python train.py --num_hidden_layers=10 --hidden_size=64 --num_attention_heads=2 --num_key_value_heads=2 --head_dim=32 --intermediate_size=256 --vocab_size=8192 --hidden_act="silu" --norm="rmsnorm" --norm_place="pre" --norm_eps=1e-06 --positions="rope" --rope_theta=1020.0 --rope_fraction=0.5 --qk_norm=true --attn_scale=0.248 --bias="none" --tie_word_embeddings=false --parallel_block=false --extras=["local attention windows", "gated attention", "value embeddings", "hashed n-gram embeddings", "a smear gate", "an embedding shortcut", "learned residual scales", "skips across layers", "capped logits"] --init="uniform" --init_std_qkv=0.0866 --init_std_o=0.0866 --init_std_up=0.0866 --init_std_down=0.0 --optimizer="adamw" --learning_rate=0.0067 --lr_mult_up=0.832 --beta1=0.9 --beta2=0.98 --lr_head=0.0106 --max_grad_norm=0.5 --warmup_steps=499 --schedule="wsd" --decay_fraction=0.707 --decay_shape="sqrt" --final_lr_fraction=0.1 --batch_tokens=[16384, 32768, 49152] --max_seq_len=1024 --doc_mask=true --train_tokens=99370000 --max_steps=3332 --dataset="wikipedia_en"
Each number is 500 + 40 x the weight over its row's rms, rounded and kept within 0 to 999. Layers, rows and columns count from 0. Numbers have three digits each. The size before them is the row's rms in percent of the matrix's.

# down: layer 6 MLP down (transposed), 256x64, rms 0.309, rows 77-160, columns 0-31
# up: layer 6 MLP up, 256x64, rms 0.295, rows 78-161, columns 0-31
down77 097:479476545508516535444474523531514518495431453555512478482528500468481453529492542529544463538591
up78 093:445475550455423575587504502532500517516471492469492457494515432521491482511443503528487537593493
down78 100:499492553571606436505430559449499478551505500447454501497518531463547448460536491454435465493445
up79 096:432511479576518479495461519549512512523544600481417468473428530472520517477608522535552541507535
down79 100:543522424484465448446496548498466492597503464518540532475500513448460491504500492436524502537522
up80 104:470443462575576487456447510482531511464453507498477512522458481485547474440498490505589540505421
down80 109:544430456474463479527550456459555482502536497483534498514532494493498485525479587518443413501455
up81 128:490480530527495466483497507468524424532451503485570507455515592466503533461535449547606505507507
down81 125:541525553484472546531508470524492491475515555529475476485543510417468527562497496535485477495564
up82 085:452499520499452470478506493484583488480508507507537514485456530532498524480484466497533603490447
down82 084:549591442496506494559499550496464563550510462500585507537492533488550512512475529467514478459490
up83 107:504501519605495429547499485520532456499508590476493446557506535563477528454535482463602502469503
down83 117:493482480438541496543538505474454513508480501535544471501489515478453473476559534445537457467492
up84 099:486516491474465468523488509471548542443431466476495534488481552547596525515503508481551538521473
down84 095:559460461561456518467463545555458530506540454495548566521503546415491510503448506546487451498446
up85 086:421458523496489376521506523504497519492413542558475494505503505543541539501494481522528505599496
down85 086:556457461445500560487439480609440484535505461439486506582457485495528479538403548505490466480493
up86 090:472449494526461558540473535547473421456539563556431467481398482481572474475537516526474498543506
down86 076:439468547492495513530490534477481494517505447545450509501460437514510539464447485585540579533469
up87 100:434509458497564504543456507547517503535552509494488428466489512446497426489513449514482514447534
down87 100:566483371488497542535506535511524471460486518499477508507488507479459435481462573424450445522479
up88 114:509537507561565427495489525515523477489524516489468466494495588408490474453590492531491508518517
down88 124:595448442496468554495548563465503501488511529375535541558516492474502485543451509491483462507453
up89 112:508453527513505467506511459465569478484550464440423475451517481498466543483548476561544546519557
down89 104:519556464532578509488465539515491490532504586469464471517484525491505466501559533480550512474449
up90 100:477548533499509460583514512558473515545497489513497570568500478436543464455538448515545530514447
down90 104:475533571557530511433424486420551458468484503559482486450463534479459571506556523543557540566516
up91 112:446485519496502447534575479471567431480489533496520492445474543455489511437513505464554520575503
down91 108:546480473572509525566478530492481563563551501518414572529479476494424490538527505502536585446500
up92 088:508476460491493518533548418560505493511468526449472470466482510549597431551460447497586514534424
down92 090:433518519468432449498573515564491577549526518559466507524424445480473480528474460489532539538452
up93 104:501528467519521477506551573456549420452474489429535485448471513442421488447502498517527509491524
down93 099:471530589562466473463475526495532472506503553442467480527473494510529500503481522512513573492544
up94 091:497433461478504459444541496434599457471439492442556499493466493474441529480496553511471457479521
down94 100:494513501530464512600521522510524524510471471573457464552520461489502505584478531539577535539481
up95 097:456504550511459466494537468415551447413507601502514533537482530429493538412512547545507461543487
down95 107:480504506494524477522484526490496478509527543476462498538440482467584488500487514508495429420495
up96 090:479548519501558481495491492506489408537471527514424456477517501496542565487476457531441512518466
down96 090:529537517478512496605464493562498468503497505443492572529413504469536496581495549529531576481526
up97 094:543479514485481493495488425562446505545501590551455495498480529514516511498475464512496485503473
down97 102:462476489585493446512451550593503558593451575447530521540495544543481474542491483581573489440475
up98 122:484501498543452506510568551523576433528427566368477457485510515520512540398521511496582543512512
down98 123:513467485516475504528516485474526441446398491476571472494510417503496510474418462490596450443454
up99 102:522468485539477465484467468465517501338523533446507506554546534435437556497524486529520523521468
down99 094:448563523501544472507562498450533537445506506469474508504509438572493485514490530477464497471475
up100 093:488553494493515508492545440483465574498454523529486540410463520469552466514531476515477495422411
down100 088:433524533495479521481538487524488539540508490533477467506540435476459536627467457548560550502505
up101 115:454430484471492494530502578470481473483435564447424405487507535443550489516510527522465480476454
down101 107:545551526517514511473526442512541498427528418527478542516548516479518522553539523492498514494515
up102 100:521470509493499466544488542583520466495491545492494475531460485544480477479474491595432506513537
down102 102:522476500491460483503488561512512549488535412455542538495524505581440524465546563543510441525446
up103 104:457472554521522423519467565586546487583474519487498454525464540471496448424594489484542545518495
down103 114:481510521530531509500538513433514505411423518488459529474506498468497503535463406459421538564520
up104 088:418521512581513416500506483482466431521505551502442510515378511547468521520518534477517532523462
down104 082:588508445522485484484456451535492462455527523532468501524444501484510474520520471509516515430529
up105 116:488491536519538494505513431468573561454498498403527471528501493499501482447511542530586578516555
down105 114:511532479552495525485485504548498470511466444528461489556428496529477456586494489522575553444454
up106 082:500511475463551532508486413443443499507527521450511510554472562515476549526525487520510487555499
down106 080:513472500525434533451453470525516537515501499546544483447486487408486556555529499548477459507489
up107 101:458468541596491519521534495521528475521445469506441437565455533476568517476559471531479504539460
down107 092:478473503501469456552472474545517506523491475572419547477461472503452417569491507473576546421470
up108 100:481492513546477484507506432455582569496510448370496527505512523432477504458533507451559529505492
down108 088:474529512509504444453578499492526458469531480519508425428433455523474458514525412470540505501496
up109 092:438585522527462529514527504549450501506508528520448494554445540451483456520513514518496572433549
down109 091:452559541554495549445510488521580487495515572556472467511480435447490556458528462570514563472474
up110 096:561520514568536504522492506551484503567489481488521525463497545536548534515563496558470504507453
down110 091:532601439521438526518545517450507522475454594442523512535476523453494548539522475528562540508473
up111 112:466501561568533524444526478494568477494501567441471514420525499509518436360494530562464492483464
down111 100:432565570497528458481491544442554459439430509495489433473522506532489518492587467498436505451478
up112 096:448463447597497449518493508458549467508530586497484498547472510406542530488558436571480539589472
down112 097:491539402509522496549552476528494506540582518540470501453524501504496389480476520394510481484487
up113 101:454456527546563526517566444557546568472481490529447536529517539535503473489510460481493512538449
down113 094:510478550551515489602480498528519410538496552486525521505508468465439475558449448503504498514515
up114 088:440432491550542461492510508492473586510416525474444503503509486428464491516511460523523487479504
down114 098:548528512491563532537415502485578465508533590489556533522502507461523433512493464504478549487503
up115 094:545513506604526454542508470584525518518540531478478502491474542537530389518517489546521537453471
down115 113:481525525489481478559509540429510458456452487499470476495600522451481589485479479527496522568537
up116 092:467450477501462552520473452487451495571469484479465515492499444514475516523509448516517482470490
down116 097:458535530521492442440485519475521557548499523496469487550478441544500513499579566520500483473439
up117 107:479459521573560497507559453462536503439577491458474531452499486473450469444529447592502531500525
down117 102:540496558549494476495462553508556480490566472553503546514483468550479406509449424545483441452499
up118 109:555472490537520531614572452552521446522484500464509449501509561478495544545512504482466581520564
down118 100:461449610549490475521479534502507582615517491532466574474546487567478461484514472591520536500525
up119 093:479457472506495526510544440492522545419471520477449416486449512489481563531556460521455538538512
down119 087:510503468413527494494560539483601571491519494501521486475542508506481516494519511516504518565497
up120 077:581575496462519517492536512449540426488536480534552569476457531500531541504486446513516567534471
down120 076:507443439464517557493476463555425546482584431512481505471483439501482488499474540509422443520489
up121 115:513486522523476490510620446510525500559534546497424495503472470441566547500451454511493552468484
down121 123:456543504510450544499572509497583466501502505440500491472536482484514518510450518557449510460520
up122 116:485521547622556435523522428497555507448533549474500516544478496521520508385496483508578530516485
down122 121:505452534509561519492510535463542511545498497471433457453412524494473498517544464472565583436516
up123 096:528530563489458468500482440531466510493471522519508484483515476551511549514438524551557556492531
down123 109:529525481478531475456523547465495489470478559489464466464519475493446513454570496518471462536489
up124 096:532473513478578524502462516542522424458502510453495355516432469479493466493495480477581549448521
down124 101:601460462442520527462505505512502501520531564478526608506539561479565508443507520533476495517450
up125 091:538554518475502452472532556519592496474493498493487507475545582461529542468454440444479550477424
down125 097:552468540490510515470458448493457531446504453459554508541504449558479520485438544586448497521561
up126 090:483418511553533500522505462544480539467524571489436503502498517438520432485599491491507503467408
down126 096:555515484421543492492409584504468478502490562486502477514542569450530577501528571500509459519498
up127 104:513509506566517442509474534533453508534421595567442452617509510527536481493485429482565483494476
down127 107:430482523521483465477470529494558489539455440490516507507513517514446557527599554529483550421494
up128 100:535484464553486454493511474441530455422468547453481365492499515492499521464522478503519477514477
down128 089:501533566416530486485566502491522495500511494524556532428590478489524544561547501505491513539545
up129 112:529486465509545442537496489449522431520530566485456438518482537413597497526529480532570504492525
down129 114:527464531393483467507556554537573510460415491487566486506560481533505502470546573432540439542499
up130 094:488477461547519525509517404441490433571467537468546463443486561476499539471500455535493532540547
down130 083:460479558497496474445460458446535558527408485522487410449535496511509488482516537554536576514525
up131 118:417504551480511427489541543523510461538483584448531514523488595506477529468502466478554611497532
down131 115:487516473478492495485570455489461462571506523457529498563514457411458490480531478506477466492516
up132 098:526496541516460530521543451562510495480530552464502444514501459500555460484537460565508518412466
down132 095:448511458499495546541495523450481482510571499484451450449535536505495515467466449460457506566532
up133 100:507513536620477417581495438510518532507525511497480547509504482515581520493484507582546518482431
down133 110:516461478460547542509515532531483554504545517495493483519480466499466489474489450478471464557511
up134 093:545452482501493487471572490470497483403528475471452454470524571473479521511514456436461509506514
down134 079:476518571534515426431495540475542526449492543540534511490543416535490535442508402505452515489483
up135 107:493474456484511508636512459581462517531424505459442456554483518523523498520519468518577444474501
down135 113:504509491464427500607504492509480538482399513556509448564521485533458516488528525545530443513463
up136 104:473468520499524464536494583484570486465480491489547497518431501451590460499519546461494562528455
down136 111:473485579476544504463451465511520557507460567483488493551555473459479536494478457475535460529477
up137 114:497475501485519446591503512452516502520464439456515504547470461513499490380509475552494487456481
down137 117:500444438562495512424501467516447498542483490490449459528465520486486497512544473495520540528508
up138 088:503516538514452513541520437556542468482448486480471539559478558524490468567475492462595501510466
down138 089:499517449544467493451526507459464504472521538501480456464495456477523557606435446530478437531529
up139 096:582517537535458469540527465464567454499553531465489514523481557524533599511499488533557457464560
down139 107:577444496435535439490522558497531405557447522509542456485524499485506428489530541472504434499417
up140 102:513436526481515485429492476463472482587559576519454506478471558556582514404482494511502480523448
down140 102:469432545514524538485504446448515478505447515527437435466505514538504476417491505491578455478472
up141 099:508466514545464467532524544428498545422424529490524478440526510518511593476488450560486512566565
down141 116:490519478505565475510487491600497473557512604484496497515483527511483405471584564455541510464424
up142 109:452421478522511463460576536489479464459484519472468462493445493462495490469491472480519429477500
down142 102:499566489550489522466548603471590419427485519501518504553483509554494446502471456465497492500519
up143 101:434538553502489482459473518447499484442505555446506531500546581477428536432529559481496506510497
down143 091:444451463510467535560549487497539451520528442543498475449515456492459436603563454536559468420506
up144 103:481512557545543480466585448541556538536510513412494513520398448472462429403499562496495512533456
down144 094:467549518493570443459452581489464501452530555473435530500455517583457497444510481524488497480585
up145 102:524550495533544429499524477499521556495477516407444441443473549543427472478491557501551545543545
down145 100:552483582562500498556523493502542521519548461461493529502543475505507458521486499516490446476515
up146 102:551469473505497450505493481481550513439529558516447464518481502523443472389518498582492539538551
down146 098:429441559480507563436502488496388616522502546475514495511586457535531493466486477512528479509524
up147 134:489483504544526466550454447465572464521407498480430545494497505485504477397546441542559556502500
down147 150:438524490520480472527451424458526540537449422534463533460511521517548554486540437517535471497509
up148 096:512404579480482513485537502500434538489518518494536489427463522524489477473485428533478526493545
down148 099:481487511484503484453563502450516514457491482444553534454469596484512455500504400564510516481537
up149 097:549472476510488496483459430514464534468528553513464431609481490509514476514522496492490577505517
down149 090:508506454464488548474520498489490572450514544549504499499551464478548546450582466475438459488524
up150 120:459480477477506554517535464543516521542509522481464460547510508532527439467506485427516584497461
down150 148:463487432439575524512566474462407511484489500530466440442502507454460487493495452466487488530536
up151 097:546534501495538469554544418477521461475502516490501522451437540498465506566503462458565532484507
down151 095:479445505562452520486527452479531573510479488520475513445547463501428600487471548562538502557484
up152 087:572526514474458493526489440419599467458471518458436529466493519477538475538516431450476532533538
down152 084:508413426502468579473532581527459510493566469551513514524428482510416510532448474570479474480513
up153 095:492471550496488423472494551558459542450448476529450452418435520476437546496469447562505497542477
down153 095:542525517438473488522496535592479541414480520498567504447545491491430585481511502535466485544503
up154 091:468461525414491574536488475473498482541484500429552545446504508486491524536479467486454508557513
down154 100:429515591542494428484525536481500544531438477536484520512507497596488506484554529519560610486551
up155 098:490502525460478467508539502453545522523474508516539558546530474486479518455482457511513446560470
down155 095:564504473541455572427500499491471482416488525481476534515506523529484501582500540438460541509533
up156 093:457487537448579489496504460507542496538459521446543537514501593513448488519577516513499564471492
down156 084:494517546569456485479467556513501527533483488455447498470471457533458530423564477484559491494475
up157 110:539482495558556502492486451534564514456478455431517533460506507506503481516508477464491551517472
down157 110:470495512496455443524493492570457444496494548480531405537487511460471527500502514504514509453508
up158 089:515474505465528508510505466494454496595474489438506515541502517505525452526547441521487560490499
down158 091:498551459561532559506497543510535498556542565517503469520433513476490457448551491513494559423447
up159 091:469445582453422551494525429544486512521474540505509511478467485527507545492447488479532533522526
down159 095:433484534573543369496571553449529505495499478534456468484452466495401515563514508572596525481435
up160 122:454507495615509412535539475480552471495543593503492430547518536464502487449545411504543486480420
down160 112:502581449533524465494571492495543458477565532493506505523551531536416430479528461421469451440445
up161 100:508497497511434487568571470501590499525464528492509433491508489536455468452526506516552444588494